config = dict(
    n_layer=15,
    d_model=128,
    n_head=2,
    n_kv_head=1,
    head_dim=64,
    d_mlp=512,
    vocab_size=9894,
    activation='gelu',
    norm='layernorm',
    norm_place='pre',
    norm_eps=1e-06,
    positions='rope',
    rope_base=10000.0,
    rope_fraction=1.0,
    qk_norm=False,
    attn_scale=0.125,
    bias='none',
    tie_embeddings=False,
    parallel_block=True,
    init='normal',
    init_std_qkv=0.0414,
    init_std_o=0.00755,
    init_std_up=0.0414,
    init_std_down=0.00378,
    optimizer='soap_variant',
    lr=0.0039,
    beta1=0.95,
    beta2=0.95,
    weight_decay=0.0,
    lr_head=0.00874,
    grad_clip=1.0,
    warmup_steps=200,
    schedule='wsd',
    decay_fraction=0.755,
    decay_shape='linear',
    final_lr_fraction=0.0,
    batch_tokens=32768,
    seq_len=1024,
    doc_mask=True,
    train_tokens=210900000,
    steps=6437,
    dataset='wikipedia_en',
)
Each number is 128 + 24 x the weight over the matrix's rms, rounded and kept within 0 to 255. Layers, rows and columns count from 0. Numbers have three digits each.

# up: layer 3 MLP up, 512x128, rms 0.207, rows 160-212, columns 0-127
# down: layer 3 MLP down (transposed), 512x128, rms 0.163, rows 160-211, columns 0-127
up160:138113088172120146074145108095113131116149161124134118123117135132140100136172108122170125147123108122088133167161116104150119148158107130116148140113127109152170145121144110088129115127099109098084112151123135132159114113133140114143155134139128115104157197105122136117100131124132137078118142071143118108166185101145096094119104150129103158106133131179121112144134141100132115158148
down160:143143146123103118148108150144129167069163126119119117117114177135193103140116146115120159162168150114136099106132151141107098125155148147125100126155136097092172128168110119159122108125175166155146101110122165127148087175116168060189160136130120170091144136166151093145111091141120131146134116138133117105090133126126107108094110102128145146152140126122110117115134113140089126126139
up161:123127104153157150138136131100149103104136144134129104143133117128108119095117108128110113090162142139132122109113130070150107110136146170117113108133116145162137133146105126153121140168134103131120117172119097142112147124140163105114113135098151145131119140149087110086082127115136094155131159113159128178142136165171089103150081142096123090154133126174139124125121129134127130119120
down161:126089140105104103109128149108154158141081131092118094138107117108111121126100099102140108139111123122128146118117092156160143134107086095103175128105152106104131104109159136116110105148149141174107128112114130118115139110145159100128107111132139096136147131117115145083108106125126117155116115149087139162130107109115114158111175134140135131110138149090109140098114098149144102111121
up162:148113105092121160112136120128177151131172161154124190206127090133158134113156120104107110086134111126112168135103078119091085161083100138118170151142145135116110104114122156107190177122094124136129130113099142178121087121133099142128111136137099167122128092152152157108129142119124137159117176069130106141094086135150120118107155071118130101155135186113093141126084130127107116159108
down162:140124122130099119159138136125125141114117141137125113110122100139119163134118156139149094157123136136135080083148109150133154074122156111106069139120139129111127108137105133153113099154134150141135043141118105096124101078153125141093130138132102108094126128094132128127164135144125102116135135161151115133148152093091103128142122127161101126129128119108105127097128130117133097162096
up163:100118126155115109114126140142161115103146120109108142127121139139139128105087159103126110121112150137109135117134112125141155102091170148161156110129106149122099187173181172103149124124185133081172146122144158196154095161130143111117158126114125129111103134126106087112169167110100109155130095121174124110123110154093129130159174074135145118125119156078146182190140126141103127164117
down163:133143157161120139129094114097101160147155106172143136141173108094147133138175119170143114157152128127130110142100136143156064149171108135101086173149155110164098122118109165098120107126091142147086100112182130073109120126163148135083110101146146129158143144150111155143118108150170142126132123125147114120151120095111121127103090163127131120128101121166107109127103162186182134137142
up164:119094136101108115157173135138147106122102168078114152125151126135140161147112109147139148110160089099114079117136128129078121116115127102140158122123104131122107133085147115167131134137114110120101118131094144099101157131125096109124142127087109147154111148151112146111144137126108118132129145179121135163148092118123093112138139113147142116098138108104134171104125112087121144145147
down164:141161144100110123077131111105094139128132087142154122143100166133135079163123107091162112129087117140106141144129113143146121123127137133104109141141132131094142106136114162146137089130117165166135133105132122125092111101136138134153120132144087086127113097129104121131130073124108112120102122079112149135119133116136107164148154132135103137144137161126126107125092127160134125088133
up165:119078111129116105133147128129157134136142091124120089134123066116127096115140141134157133152111137074131133095119128128183163135152087137120117178129131098147121107139164102117104126099129152108080128140120152134122135103136135087117118067143092123128141138101141166131123133161160114100142113159125129133160117107139148090105122150108144106157124103130094166156117135138110109175150
down165:082154131149067143141135130145125146110137145135139142118129169104114168151111116100096161109149100136116120175154131149088140102119133127111154114147147160113145117126130151149126129142126132138141095128149112138128106148116140127112143183108178142103143129179117128140139096111142112186122154104135147152115113134146127142145120124140128124117124142143174104096110127104123110113114
up166:110162177115097127130158117112143151114159115101123140127163104102089133080138143113140127110143098104129106156131125123106147119143134118154156094151133149087111128106110155130158150115148120096123180080126125068143117115130093138144170185136141149140122141102093138154118134094088134129127134138164110102111118108114128130176132116109110139110159101119126167172152116117133066129167
down166:102124109153205170141107112102093098076135090133151147143105185126115119138126113116116157120140107138166123115136158148154126169145126147122103131075107103143080140172146112147116183113088098142128089136155126104150141102106146119116142134132125127130137179137135173126171134165127114139133119155082136127163112145152137151121113146129154151119108107130119123148159124101090136115131
up167:091163107129098113102152148141175112149126106121139118127137106156127177111141153146114091134127157102117106144110117132101113149134179072137129171107106132119079172170192136049123149110122124102119120073091179132123100173119094107125135098099151129117097150129155100142120155138153120129173119100123134104117131106127171147100121100139177125109129091147114160136166093126123122155146
down167:108120106145119169097122157126189120128102122106122128102132139135129134113132122144093124137117133132133155126129142151102137152135177101129114144131067132158113131181154121096112149141119108153112173110122152150122084142089090121122137071132111146130133139114130132125087142109144093135136150113131113136085116076142099131101141137114143155126107138127147097113186092123131114127118
up168:101098082128156110135148159104102139155123128162143156110111080157127145115078139115092077117154177109138126133166094107109079145172129110159105148191134144151150132097143137158101129090114116115084127169131119171125088121095098147111122116153085144123080132149152152147160151109121113148082166175155164107130133151166085121127120086105084142171122126108129142148108118189159112145178
down168:158093081172110076170155113124114058141174095140127099107142100143123134157131147120095105167128129129102090133153092107129092120146122169175185101146097061174126097043164097138123156142112123101152133131153159146122124125116107151143149082084145166100143104139166136151180113125143161153140122105140166128127083140137130152096134129119151130119146103113116121102100099118156051100122
up169:156099116178147147106159137119095156144140133129103149116076150154141140090095104138158163131083137132179138135136125142102108126146113147146115180134117113161153123126056109122099154129115112149124184170103140140145139141117087121077079102089110125143147154101182169145138107172172093145126115136117093120116118162118153101099124134156113140112140137119096088121146094143135148161150
down169:150173076109165124112135118158110178114105126145128128128099108116126097129130140154140134098112112109106099096121168144115095135069086144155135089112157084112116124156122094152136163117097131138077144131169130130136131097108113108151141167141138135141116110158140110102146158107147093136189108129100108174155120126119174105164112130124099148122075160089154125115170103105146122091133
up170:110079090086127139134142141109180130133115131176093144167136133114144156108157158127113143151125109133092143140083097167139087092100124168084138089138136129089098145110109181143104162142104130153129120105131126110151132161109132142113106129141147155111168126156139158086122135110087145148155160112140141108167119144140114159122119106190133140109119120162109122150101154123110101103175
down170:150127145154123099104131130156061139139166134109159106106170158117100079128108124086185127126147145163105126098165134131111181133164170139127108153132174108104131149162150091108145128106134076133157115111132164139103116111164143114130186120107140146201093116109088090140118135131129138151126130140121144133121155133129154106094097141098136138179151108108141187120140114117172167195117
up171:104167120092130098148117117144133132113122111136153136128163128140097152096114095123134151130131156119160128083091099130097113103149129094146104104150082158148103112174094123134144159166109143119083146152133125118072098103132125125109131163138135149086140157155143166103114119151147126136113137123099092135169114101135141126118104171137155116146159129138128124115103102121147135135103
down171:146115097152142134130140119123122141146135093106101128112094122139165074149179170134108118131152111138080110100133164137168125168091128143105132185096139100055112157095155146109103105081137082163141142095106123145158131133112132149132120105144152080136118120096128077128133143132130144132131132121127150121096138170125133131135141134120104143110087164128161112109177120129120146102162
up172:092137143110148134148127136156132128124090107172113119071091091154110130118078152080139096156113134106153149171138135074126100146123151117149125092159148117169165111138130171108139105086139131088118136156112145112125110177113142123158130122142148129166095121125131126147137130119108108098121124142167093082113148107119097130123114141147115128148139155125168090158158135096198111141109
down172:124114109148123122114132140121116132116113140131124178153145155087150108143148120135099147090188134121090113099136120172103159081112118139105114141100120164088083147147151074136134115143103137160117091097134076146145118099143103156124135143125150160148124113133116107107139123185136120148149131141091139133121084143141161107148121151094109102141120103143098160122088118126082120117154
up173:147164141099100167135157124124150119126171149146108126124144134121117158102191099141121159098108099096096118144128100081109156127108126141119116136101153133087140171103137074133138132131084095148099152143128104120154143126142110144167126131111153133119121125135103126126122162113130121094127133128136116127107148103086143128166106132099151113165123094176119167148148115147081137140137
down173:125165162128085139172113142136127120132138191142131144133142131139135147109153111135090124144116088142092121153111130106116150107114128115161126127109121118106121147102142110128128112138076053160144117134118118111150136119165054166169126103151141139123108124146106097111146152124140103107126103147114111142127121086130122113124131105087138099135090133101113133138140123137130153128082
up174:130107139108152156128135152161141103094123125101105148130106122159076120116158110123117101129143082081159116112112130101118151148146152128140128131129108092160145096139132147100098124096092153112119110120105129196071118119112118130164127160137140165138106136172159124127132095127109094157161106153134144121116150112145136106107133101109115162152146149139141140110116170087135114156148
down174:130116130149113097121133124167099120119143133137122128154144120111135122167093149142129150146110116112126151118167163137110122144099114149135127115147130142104142157133145122139143109119126126140129112116140127096195099141173115153170173141111126140136136130111148148120153142124124123109091127088095127165131100148120112104186146121128112084100128142133150133161141123132144124147146
up175:158173115144118128139172129139178152131103174115140122109114168133159125138139164078161129135119182116117078152156140110145120048168133181105092141159143101123134118143123156110135139131128129132120097132150150110148099133139081140149111098138103104151170142105157170149098146118075160121121111140140115125140148141114136149146100100117126115151166138115084108089141126141113117187155
down175:197091129101131099147088153124138110134091151129133097120136107136146167113133144109121119112110207119167128118124081135124135099120097131125148111108136174170148108155129137153170164123119163180131111150110130152107134091129115122122119100173093134158110145137143153138123080089137124127128123126148136165130138118143104159103134118100130123134111133084155130121141125173102100116123
up176:151139125150117123108131126136144114115127143136137169150142109155143149129159123106131112119127150139134166156121101119066110111123142163058117143094117134126121134091119110141124122106102129122148097151171114137140117104104141155119116141168102168095125144116106155125110143134126105088124123116120118168128168136128172103110089146155169106142156110166167138104128110072135136082099
down176:145138129100128103163110133124126108147092192136149131153159131105100161150126148133138115085126142143140107096114126136122138167089109157163176150111119151123090160128151123137088111138126114143161111095093126151117160125111147129077126146160157139156135094123164111119113118148127124153098168092156119135147129128116173168121137152130091126122128166122174145156138111143128124130127
up177:098098094149125137158093088135158128140156126106149124141111111131135138145136144138106117107170157091130113121145116120107103113127138141105074146086120090151176126121137172149117170137122131125144149177144108107130108121140126173161103140110113152186102117166129155148099125144150115128129141101107104135122143129158096129127108144083105089180144119168126134099056112207103157119083
down177:111121111141138128141138104115128119111071163110145102148133134135120098146122088119129112128166120124109117142109107126173174145113137131150107117094118128156138079131076126148109134170134142119128144173133104123080147114071111142149140124124123141151142141116110129135143144110160119151113129132121105135127134135121106124156154136119121141139153101103143109142094154116149104118100
up178:149116073115116117127132107148095114155122143141122177085140176138191164092152115137113112143104110123122155130132112077106141120143152136153185134127112130053175144091118124083130135076148117191111156155134133132154139150104114152110128091152138159099115083088188118124133155170122144073125140141126131115134152109085145147141152103131127133137140122174148080098182168104130115127099
down178:099133110097111146151148163129158150107110162148098132145120124134138103143129120123195114127129150145125146090153136143104181153087086103200144136092148110157065124151150108166114123154093122095112101112090166155144127133148164109153130130138152136148164131108083145071135154127110125128167076128137131156139096180136071151137094095145159129142110155148135168153102126156189104128122
up179:146100118086138118145151137121112127108134125112155128126162088188164158126130167101123102128094120107125134126110165132092141123141110122188150170132124119097095152141165097154133136084114087133132091160147100150138131126156171159151125116105123141126118144126123096117142122122129136104182118123129089101130117158131146112146083114128105152146171108146115130168133138095146091137099
down179:135124105167144148113114112118127152153110137166138123141061138076112113138143092137124157103127153138111119115118129108145110129117134156060073103107106096145146131129067112135109115145170160108143115101109144114126103121089136135126179117126097135126145124115143140132125134116078125162121128151110150150102079116112184113110164158081126104157133123127135146129141118139097167109167
up180:085103129131124125148144096104140116139144139111096136124119118135110143109109139128125101141163087137106124115111145083131114105118170131114152175146116091129118118115131134109088123165157120118131135134146109126135127131154133127113114133127117149121113106128091103137144134130165082110157117113126099130171147100163133093160087082155070108082172148113135149133104148127107140180121
down180:119116146106120140151126104111134122156144175122131170134150124157110115134117124127134102148165093189132117117127141089147132108121165130101161146174110111153126123106138113094083136120138090113126199130153116135141125129120105170125123121118118140124085130125146111156153132146194129114185104122143104129139130108146074103160147088127127107089187161112133147139113141133095171159115
up181:133116119081139118159150124085124095151100128124126096113144088140138110127135154129164136141158148126131107121183161132112146123119142090111142167160103127117104105143124143137107115153091139102099105138113123109137102113117096161136109105159105147101126146176123126146122141110109101126155082103112132119115126148126132155112095110116081122137129101110144134135093109113132161143113
down181:077102146133144154109070113154106154113145153149160158155094142123141153128134129128097129119085085128129135167081136114166112125116112132124110101102138141126118152107173143108148103112159118180140131123138121134091196118146126148115112115124143117132139094085109103123144121141126154144142158150142111141122117087115101105082178128146151124123141147154140118130163140141119096084124
up182:114110092120106145137125146117136177142141055162140110142166135139108146136163079150121143154159122103176138098126138122143114113121144124126098107163108123123113117121111095092112149139156099169137187118130123112161154147176120130150125147134105136154156164088130084107066120133145104160085143124117108134167146091114147102103117159106153106103148096085148147168144135112148081128147
down182:146145122143147110142124149138114132102110188113115138140093116134134117123151186150150114163116152134119148172160125105146106189122092098126147093130126139133143161130117159123185132131139150135109102083133114125107126114116087146155139130137167114125122132177110112144164138142116168094150117080149130126138103187139113108137136120132120128160116115154115126108122133125119121151113
up183:133115129118101114115200178102154146133139115143085113149143108133113123070138165138154137097154111164118147120147090125119108094107112128130112121108117118114083131142103123167173179133095112137104128112130142118100101152158160134142131144122112143073155082137124145115128129148093121061178107105104133131121158089136196114109080153092122129101121138163136144131129111157137152138151
down183:130135151117119148128122101149124095136112199146138156118110150137155109148143117109147119169130156123130114138123147145142132123125119126101130135105143152137149147124158155131116128131141107102152112132129129147176139139084054124105122126121157124145100151124175108129121168123156187161121137148156132127153120143123069130112123093127181136136113133129107164139083147093101077124089
up184:168134117087116108136121138149131102156074137113102127106139115143086169090101132109114102131164129127183087120119142099114150141116111125130135124134129103100165106123192115059143157152134085151163156151114151121115162120158126164162097164160130153152117142106177123158127142131171110124119148135139103152123098104146139106153103127084114090137151133153127141137167119103169140092076
down184:150137108152125113125101160110126116109114167134129170159123137164128107156142151134134143124174154158163096104130135131125176134108105125104140152151162157153184112123136157098132144137084112161141124142114162121161136107148100156110127142157157194107093099077125140122126124100136115110194107165112121123145115159154124112105165119083151126120156120130157116110112096111176141104109
up185:156092137131074152119135174139152146146140147130149126094132088114119118130132115098083073152121141117114130134106121129116134114105098121108102113095106120113150121131129100175146144161106112091104146123115121160167112125135092117113124114114089166110114133118139123122096114127121128124168126138142161149123144142124145116088126145119121146168142104139146134121148083124065118129156
down185:157130111117096135124158132131176145163097205143145140123146125109138119150139100150070092149165146167145138143148136121179129140121116129154097138103069135129153126148126128176146129171084100110111158112109149137152114133121049127132108128135130169122132142109152129110116149152135129109194115124142130148155134123135112121089099158122126143151148102120140140143149141114092127156147
up186:147101106160114146171142099124115101145164118149120115090123108124097176153136127129088135153153136132138181099152105137100095124099152109139111195094129126140106124152154106120128134132135154109120126158100169119151143124105149104122130131105129143140104109113147124165104137098102087116138123111115111127151130129160115108147094094107141096134122105160123145091135103144150092132127
down186:114101147097141085068105154127118152112095112148116148131150128140130102148091119112140103131103129127099116154118134116131165130162110126099142080132114143108117115150106154142110147109129124116152118149141109174120143141141140124138146122156141156157105185144120092109182132125170146113103139116152124101091142111071139167107170168118124145117132104101129131142121143097103175096140
up187:154144119119121157125154123139102119101091140152095160145140119090108173123125104140109152101102105130099107105160144119145172113126082144098107122109137130140140115139133138112134117129090108107134140107134134120152127155084143177098156139112123139121137097127121159135114105124104125141172125149146136130104162106107101146152127122083146100151122135160110132160087124086094133113130
down187:116117145153132126135134154148126133137158148131177121116141147162163095136161152089163128127151135127128107151105127140115099090126144135140162123158108102134153139137120097136127134125174175124126153126143141149090173096148169116141099146144108130149157154132116104106155174111125131130078137121087098126167115136138158124136105118158132152105110129101195128154189142168141154144117
up188:143080114104169139128097132165128116150112132131122125107144186141126112116126110145102163121115116132108151136114079129091114170130102120156107142150115162081106124102150129093130134149151096122121143126157115149123072128104110136107139138126081149177123125095148135149143122131167127125140094126178102123175097094110136130131117156146173121143093118122115129095134109149122134168154
down188:115166135167107136133117126132089132116117136130127109116117101136106135134140130126151096121150109119134154127091141144142119085111106128096130126112133109121137115145138118131113117101114181141150130100102148129137131121110101124144083112137174113120128148124128114125113147089151119163115157122131161171087152166126109129143129095117138135071115147130104114143157131159135130127115
up189:083101093154142138163117144118149161146133122159153148130127126141159109154095199105101092172062146172121167097117098104137115119129108114107151137097102152070163134135119152098061122134150142098130176134110113141146087101097095134146139116128115132123081136094145148113163128126130155148102117144124134113149192101155135074131131087168112117092117122154089085100141144134137140120144
down189:106115123093151092108140144125140144142104159085134114113147095111154173206144128127159140163087146110120137068113146095167143139126058126136129163169076095125118153136127140127141124071120114161108131155151104125071111155119154138181122126095078105132098154105162162194132130139129149129178078100075132135121152121121100140130127128136108140175138156107144139160110202181135124146153
up190:122113114110135164099144140127118143159172153126128168107132098133165138104115131127135127134157113168111115164083155105127108136106129113120108191178135117105135095103095145130090106120133108131115088137136148121190167144085127163115124149105101171134149160116166158149103097150114146131075162161110092111078109128149101085140104137144082132156120068143111084156114127140101143108113
down190:116124144122149159137118118139073160099144116097093129114135107133149133133141136116118146132154144159170177154104133123155136145109103127131151087134132087143072151081101104123133124166117148102097150123159148132118112115169207093153150111112122132102084142127128116076171129123183166135102175139136111103096097163167116132098140135133131105156148150101155121144148146119144065088185
up191:107105130095148123091131131127146124135137124102141168110155109177150115134115096165111107131081127098127137129130130113152121119149168127143120164126145096152143134146133100129122138099129089134064076170143133103115107138121116174129129135178066115154177119124128112165128115146121090140116171131135112077110138153111109137145096119124129136122181121168105091109093107132177116118096
down191:146104122166134109158137138125107185107127166174123107128111139116131126127161126112135102155216141162130168119129098142102146145114105130142135105148132130131094134088118120131127120136143164131182176136126132129128141120158086120118117129080134160147091155151104142091114130097159164112174122140124128134121108116138150122095166115130123124154096134105161171136161157129073123121121
up192:030153123097128145129110131129126131127131086148133145135147092159117140116122094102139103071108115119155119119142125105107135122088155154152126140092142113155091143139114156180099149109093158116130102141165131158099156132130138104176098145102165185108105110163124163100133145111149106113107123123144090086110135112136133154148105145118105132146162127141133160119120144144134123140129
down192:187119139146121082115134156120125138116122185136127118118132175136134138137127168136126140179179154139108100128128151159136135121163105106107170108170121124110162122115146120124161084148126088149110156112104136115150123154155099127096151141158135098128137134108108082167095095129137122166118114130134157134160121168140115122127136103138131111126096142147109105129130113096124158109140
up193:133156137110089109169126139125173111126152114169152124119143096100129137072136121140133133174161130158115121131101120108136093136137149140108157142111136098124106131100139151128146111135125113140091148122146098161169102112172094127163093180134101144113137101134152128160128150174111138133101123148143109079137091125114179154136106076122099114110195062099113105109096102104103156122128
down193:159100127094127133104091102132088137124112120139078130140130149089115106155139104094126114134114133122141144124136151104092159146134101109109091112124151115111123110131136128160109105087111122161148076173115126096125168121096187126107145151146123141096125123121118138108148146101109127111146154095127140125119106117145123164125150123173134141125106136136101133113112118161109138128135
up194:141084124132143151118119102153154148144158146140140105143151109106130168137154110159156140175138113137144131116110083144092139123123092155082085124130111127125136158127133150145134145133138106141122137154061102113136132117145137127156131129102138096123118148118130108114111136187128105135113138126153135089137142163122049100125108141098164116139140115128142173147135139066083164116147
down194:121137153133106106133136159117101173135135169115130175141140164139138132143131137160058124138080171146150125120101152133153159165142146152098151119143112109130145122137133177125133147120105141124148092120117139145110176135162079110100118163132124130163133132141115075128137077135132113145126148130114128131147123160074076140120121115159090169159098155132128129088124117118139166142143
up195:138108141121131107123105146163180136123159072136126143138120129135173144148127071122107144139127124132113154115126129145128118132096112082116141127115110119170108132143158182164118094124145107140144158133108108122143121132134148141120158094129094132136102169071138107164123133149130127115117140083133113132140121104099116128125129129100151124130119131140133144135141130080114138102100
down195:115138110120121161145161118125073105116099138112124104086120128110092128132136163103126089112110143118139115133102116109137149098171122177147102132128136164101160126113101069093120171130083153128121099144122109132099145111120118129155089154097144153104113086179146148088120133098114137129112152167127135131098118159151157112134121124141100131130118128118135115117098112175138134160146
up196:116125167156069158117136124141146097123120129156139109150079126050162187108135162131163077117160101146117127116101131114147118137111112133125146122148130138084131164136114124117113105133140140125158099087095146168148125134117089108160111112147139148138106119094127108118107092101131137120119122139150171142099100160130091140119058126084147142149146160101142122127157147142130155148077
down196:177120123136134125136117114062127142159129104118142177113171137142107137116118126119097151147087129133132103123128119122133079133141148169127098148121147130129140107135136172144149148110102111141110154091176147121112115103133140137100153156119110102109174143143102169176121140156148126136083152131119101128157134100130128100124122102192118148130129125130125068126091171069121131120149
up197:193109096095143108124136142118109153095116133150115158105178129144125137126104128101145131133105159143097174132138123106109164089108161113105149109168148118094114115135116121134102107150148181100151105099156129119148101154093162096129100108175147129145118134103119094160136128079119109143141115104144132148112111130141147092168097106142134144092165205116103114111144149133171136147102
down197:056136171154110137122146121127141119159147136151158113141094128108123154130144126161110098140133079097155089143115114151145138170152085150156099153080108144166126165124139136115174148118121064138110150172100114150104141118158109116126142143092123130095132129173165159099121146168164124085118150124108114113138150145094106185104168159121145119161084083125155162128104104120096126120166
up198:122095136123117119106142162130162115110115127170149153125092128128138126154134140160082112125159130143137094115146158134124104114109153113138118120126155146151108152146131125113097163129101094122155122101122163155145127146102148134128120159123149127114115145131142105149126125111146102125146127123168133120121154122141087149122098109103157152124155136119140136181123108119110095114066
down198:148136111183121132152138124132117121106038084086123131138198157156124109118117130118120150139113144109105092152160093109140110112165147122095160130121161156128116076101123110138118159161144154145104160157129101151104144109111122152130124122128137142160139147139096138125130139156103150136110127141135147135139135154137198139167129130127122130132121152143141114138109164113144131136122
up199:133123105140151119146136135119139148087140145133125109075131125133116152141136089134129156108131122141145150103095123118133155093131138109128156079126113129112137133129093098141081105136113143137097136152150123089124148120151102110135119132122105113133138158116139115138114142092107129121158123130097133134152129121145134120149129132144161100182131081172121092167148135129106164106161
down199:156114109086118098100114131134133145158094112120161144163123117156141112157139134107096112098108093113125138097138133145151142146081126114090098128089134135121138117138132138112142125149071167105135131132092075127129121121097146126141138104117139114133139119119100144107142155138143139140094117111159111090147146124091128133097148107121163134102135161116126141129140127138128136103111
up200:111090098090120144109113141139149151161153164114131179146138175130134174172181124134100110155084125083144160129100106094130151145153171153092109137122117103109164144117088111142122121122142095162125112117138117111117121118126111108131122142135147136138104149120111134125153117092098142121130134127120096129133152109077143098115117124119138116153114154141095102134114158151119129115164
down200:153127132120149182160125123152109173133135143128117143155156156152139093193126121097128119085135173132122109132154133127114168126134148094114118112134176135142146105126086102127116071179135117138185183123159101123136116141146113133127170129165122110102085141153122141094134164110089147136086083128144141107165135101135178136168144145121118105131117125092157115108078159193119131141138
up201:099125129098139141092113101132148148109115126130099125110087140107124119151136126104160122139114105134111140140089133087148143125153151136184169161142130123146161125133133133168125116117157119149155124135162136192121101161057062134135128105118124143095119139093108101107117121133130152099108093168158189099089144135097122115165137124118128083140137130102130105130160171130142183129174
down201:136123127114146106135160137150097161135133136089102111117158096139146181103195142153109107123157167124108114104155152144142103110128119145145135087111149125146117159121112112156139129081118173114130139120167108109091140119132134145136138130131140125091139090132124155166155146154163102115140136105127124106153121128166115143115151126152121150089103147129112083098096156086118114125165
up202:106078100082099092138160106108152146097118138160131129109092111118163179117140145112117096108095105099118172103136125161153151067141142192107124162173107156110094146098111138160127171104116083151142127100138186177114103131117113136139093117119087160153099109128113144093127102131133105108109160156124094153131110126114125105126083107142178158101122115121134137105114156108095175151120
down202:127068104134086066119139110115153146137117201171131117106169151103139171131158133126128152115133140094112113129091110137170151105146178181051096163117157105139090180161135117138133146121136145130166077110122139124151075124139113159123133089154098120129100126123091079069098083168108137130154106158129079122146111154111100118090096094102139095146128144092132107118124137128104129086115
up203:127108122081106152175162115125123155142141197101106142149188119143121209115150200155163127143133089141158117089120128150134158088136148129125132114119109112119141159130090149125102155136161119103108160132107123122137170125085127142130119128183113090064137136144203149085116131119157176139095117131159128143151104109135133104110097094180130089111112126153089125142141132166087131116097
down203:116124108152158120170127150110128103129142082143103166132126093097135133185139099119110076118124119152114167156198117149128122131105100150136110143165161113145134105153115117161145126130113091125124109123135092127108130127102183155070141124098117200114131150159087117101158176104152092091066136137131093138118133078124160144138154164112133123149169145117133127068080124172111112150138
up204:086131102157137183135139135142128136171128167109134159079154162111095125114100123122126086134116126118145141149093128092160085087105151125124111135162094125127118119128098099119129148121118096152133171074130138080124188134137094116122115134111137157116147119134158146113149103134109149127105129149118147166116117112070132127132113162128127137135163099126134121114138097162131142115147
down204:153128109145154152086157139155110118091141157130096092112101161094096100075089127144131106129083133141142099168113139107095154108115143119123116135139128105107104137112137153148142144107123108166148102098157108148135129130128141092130152083129132119110138174171112157063160149150118142156145139150122148143110093089169155165155175171137136100127106140160123110091174134088153132099107
up205:140118144073083168161110132139145130113116142168144133107165114143146146166144111130120099091113095125099116142136146140140116116137109166142129141144122138093161145128157119128116130092087087127122126128155129169096141125114127095140112101118155124149139140123123141100146125086138146067115142157167138129135178124078104140158092176109145123138168101113160150113123153113117117119160
down205:145115122158162097118120158106182140135104142134131093105093136145160113137155143125135143109107156132143118167170123126134136112130115099148105120136092124134114078181121117134144138100149135146108116128112156147198125125176120106166163116137097119132115133166078096136149109143115175138143135138090141125085111145152111124133180107134152157119083140138109126161090121150117134110079
up206:106116119095112105124121108109144117137139100147123112118151126157112144109133147108119108128118136112124107154121109115105173108131140152104121116102117128123118128150137133113109152126116110117121187137143107112101129138133103140133081079130143146122110111130140140148137170124133110121123158105120088119119149119092109101152143147098132101123133094135118140091131086122141108103164
down206:128119096096118118124137124112140101126102185129114124109175132162124148118122124136104120136139126151142118141120111141134161119108159125128139130107098124140123121126130139149082184133068123154117200159128127100122091125138076157109072095143136139155111104112175119183146123132130105106114131150134069132108131074107104103162122120061133119154176113127152108130141115126134117079155
up207:119110148123105150122129149118100123100131116097129121153135111125074137127138138098173135135102146155081112099114161115094139128146120136132162148078085135120147118104118116089138158113131111097123103143136131122132106122154135097147113110142113152147106151139156161170069119101142095099171119159113127144129125117185109119170125142116086108099143165141150173078108125104156137107147
down207:144115094134125076134138092165121137154156086133130141132145141133166116139104125142120133127133123117161128134153124166158116143110134140135097120154163084135109138163131140134120103124132110148132143096081099138123145114098125152091155139101157089112150072124116124099182138162139164145106113128124133129125128143098101146110147132153137152151067088096071073142142106164117125136145
up208:089118088079133114155130129086149123140114127138155156122111130110136091122116090107090158118118124097117154142094116131175129127103134130206156166155131135057164102125119172105106131127116120168110141152179095114117118120111110114097128109135115145151128098104100134107134115103139124120143190152140126116115137130137136109176149158124101098110150120112096147088120137160137128156129
down208:144070119100153162076121141132098129100075153110071129124124116160118147094148119100157100125154131131143139121124117125120102094090136139085106157140131128123127100146089136179104143113147162119119147128143146161135137130116049161147117128151108096153105101110122129088119103128119134140120111114091133123092168121107130140104151100116161180165148112148132094100100132159143133093085
up209:119115127143119143160135154121097101089127122146177130132137122099121157154113173095181137094100131157107138129114123144075119092076168184137102152071145115130110078146175113094099130101114159111137133106155144113128135111136154145098083119091132156158124129152138097089122146140126097127141122116121098136135164105088122117127131117126115118144076185149138150134103150085137084117113
down209:137144146122106070143119114132184163141136148093094152162095127151127123190129095153104096162135112109147126137127127124151127157202086112120108097167134166119134149144085145144150154149125113146127129122121138112132114133153126112168156149171121134101131098107157136132156082134091128133133140146132141091113106125140131120139148135128126116102206107098118121152160141125169137152126
up210:121138084179108160140151145141126130133077111134120127098115137087113117140114093138142087151153111103096155160129106157120134124121152122131141105093132151125120155109114132128133111119123091116133148095141130106101101123102129144123112130132134134144156118114138173124133131106159116133090137127120119115151135121128108125143104105162108095125128123156095105167106152136111124132134
down210:133124168109145084103112115159108108120180113130143132161171135124129112137156188121146180123079121162149116114117133136139133159133093140113127175156118084125147106145136162127108127128119149131128087167128117163149167129184190106152127125126132101147113112139077113126153138119102133156141114131121144134109109121132139135105180190087147166106112143108128128092125076124152115086165
up211:121103138095137102107115152129151076147120153152082127154143160145123183116158141096116123112129108150119133153128124141123118160114126074164137121092117109115107140119145143090105146144125099116104134123123136095140106159127116151118180091133170164129105090125145135132148099124164094094193134134114115136115129097083115128160105105134170065136179132130110162123131155168126097106096
down211:135130129118141131158073170148182122106096170170129147113121132159162107141121132104112145116148130185119084111127099114122165164116140130176108120092161093162119143121095146074098150143112093151126108129115168093133134121117086132107158130139133168126092127081149136100101133126128112118145136125103113118149124122127074133175146122142142116145152127118142136154112124133127101142132
up212:093065092171125096140129150143147151161126118156155163117135090151128130121135072122069121172123128108173154122124166141142137123149114162160106185138108137137114165132123149095107164093125106178122120108163172127150112133173129142094174117111104122135128104111162092166138152147144135133133154171133088139133095123114183092105123127140101118151132105151113149129137140123159117156132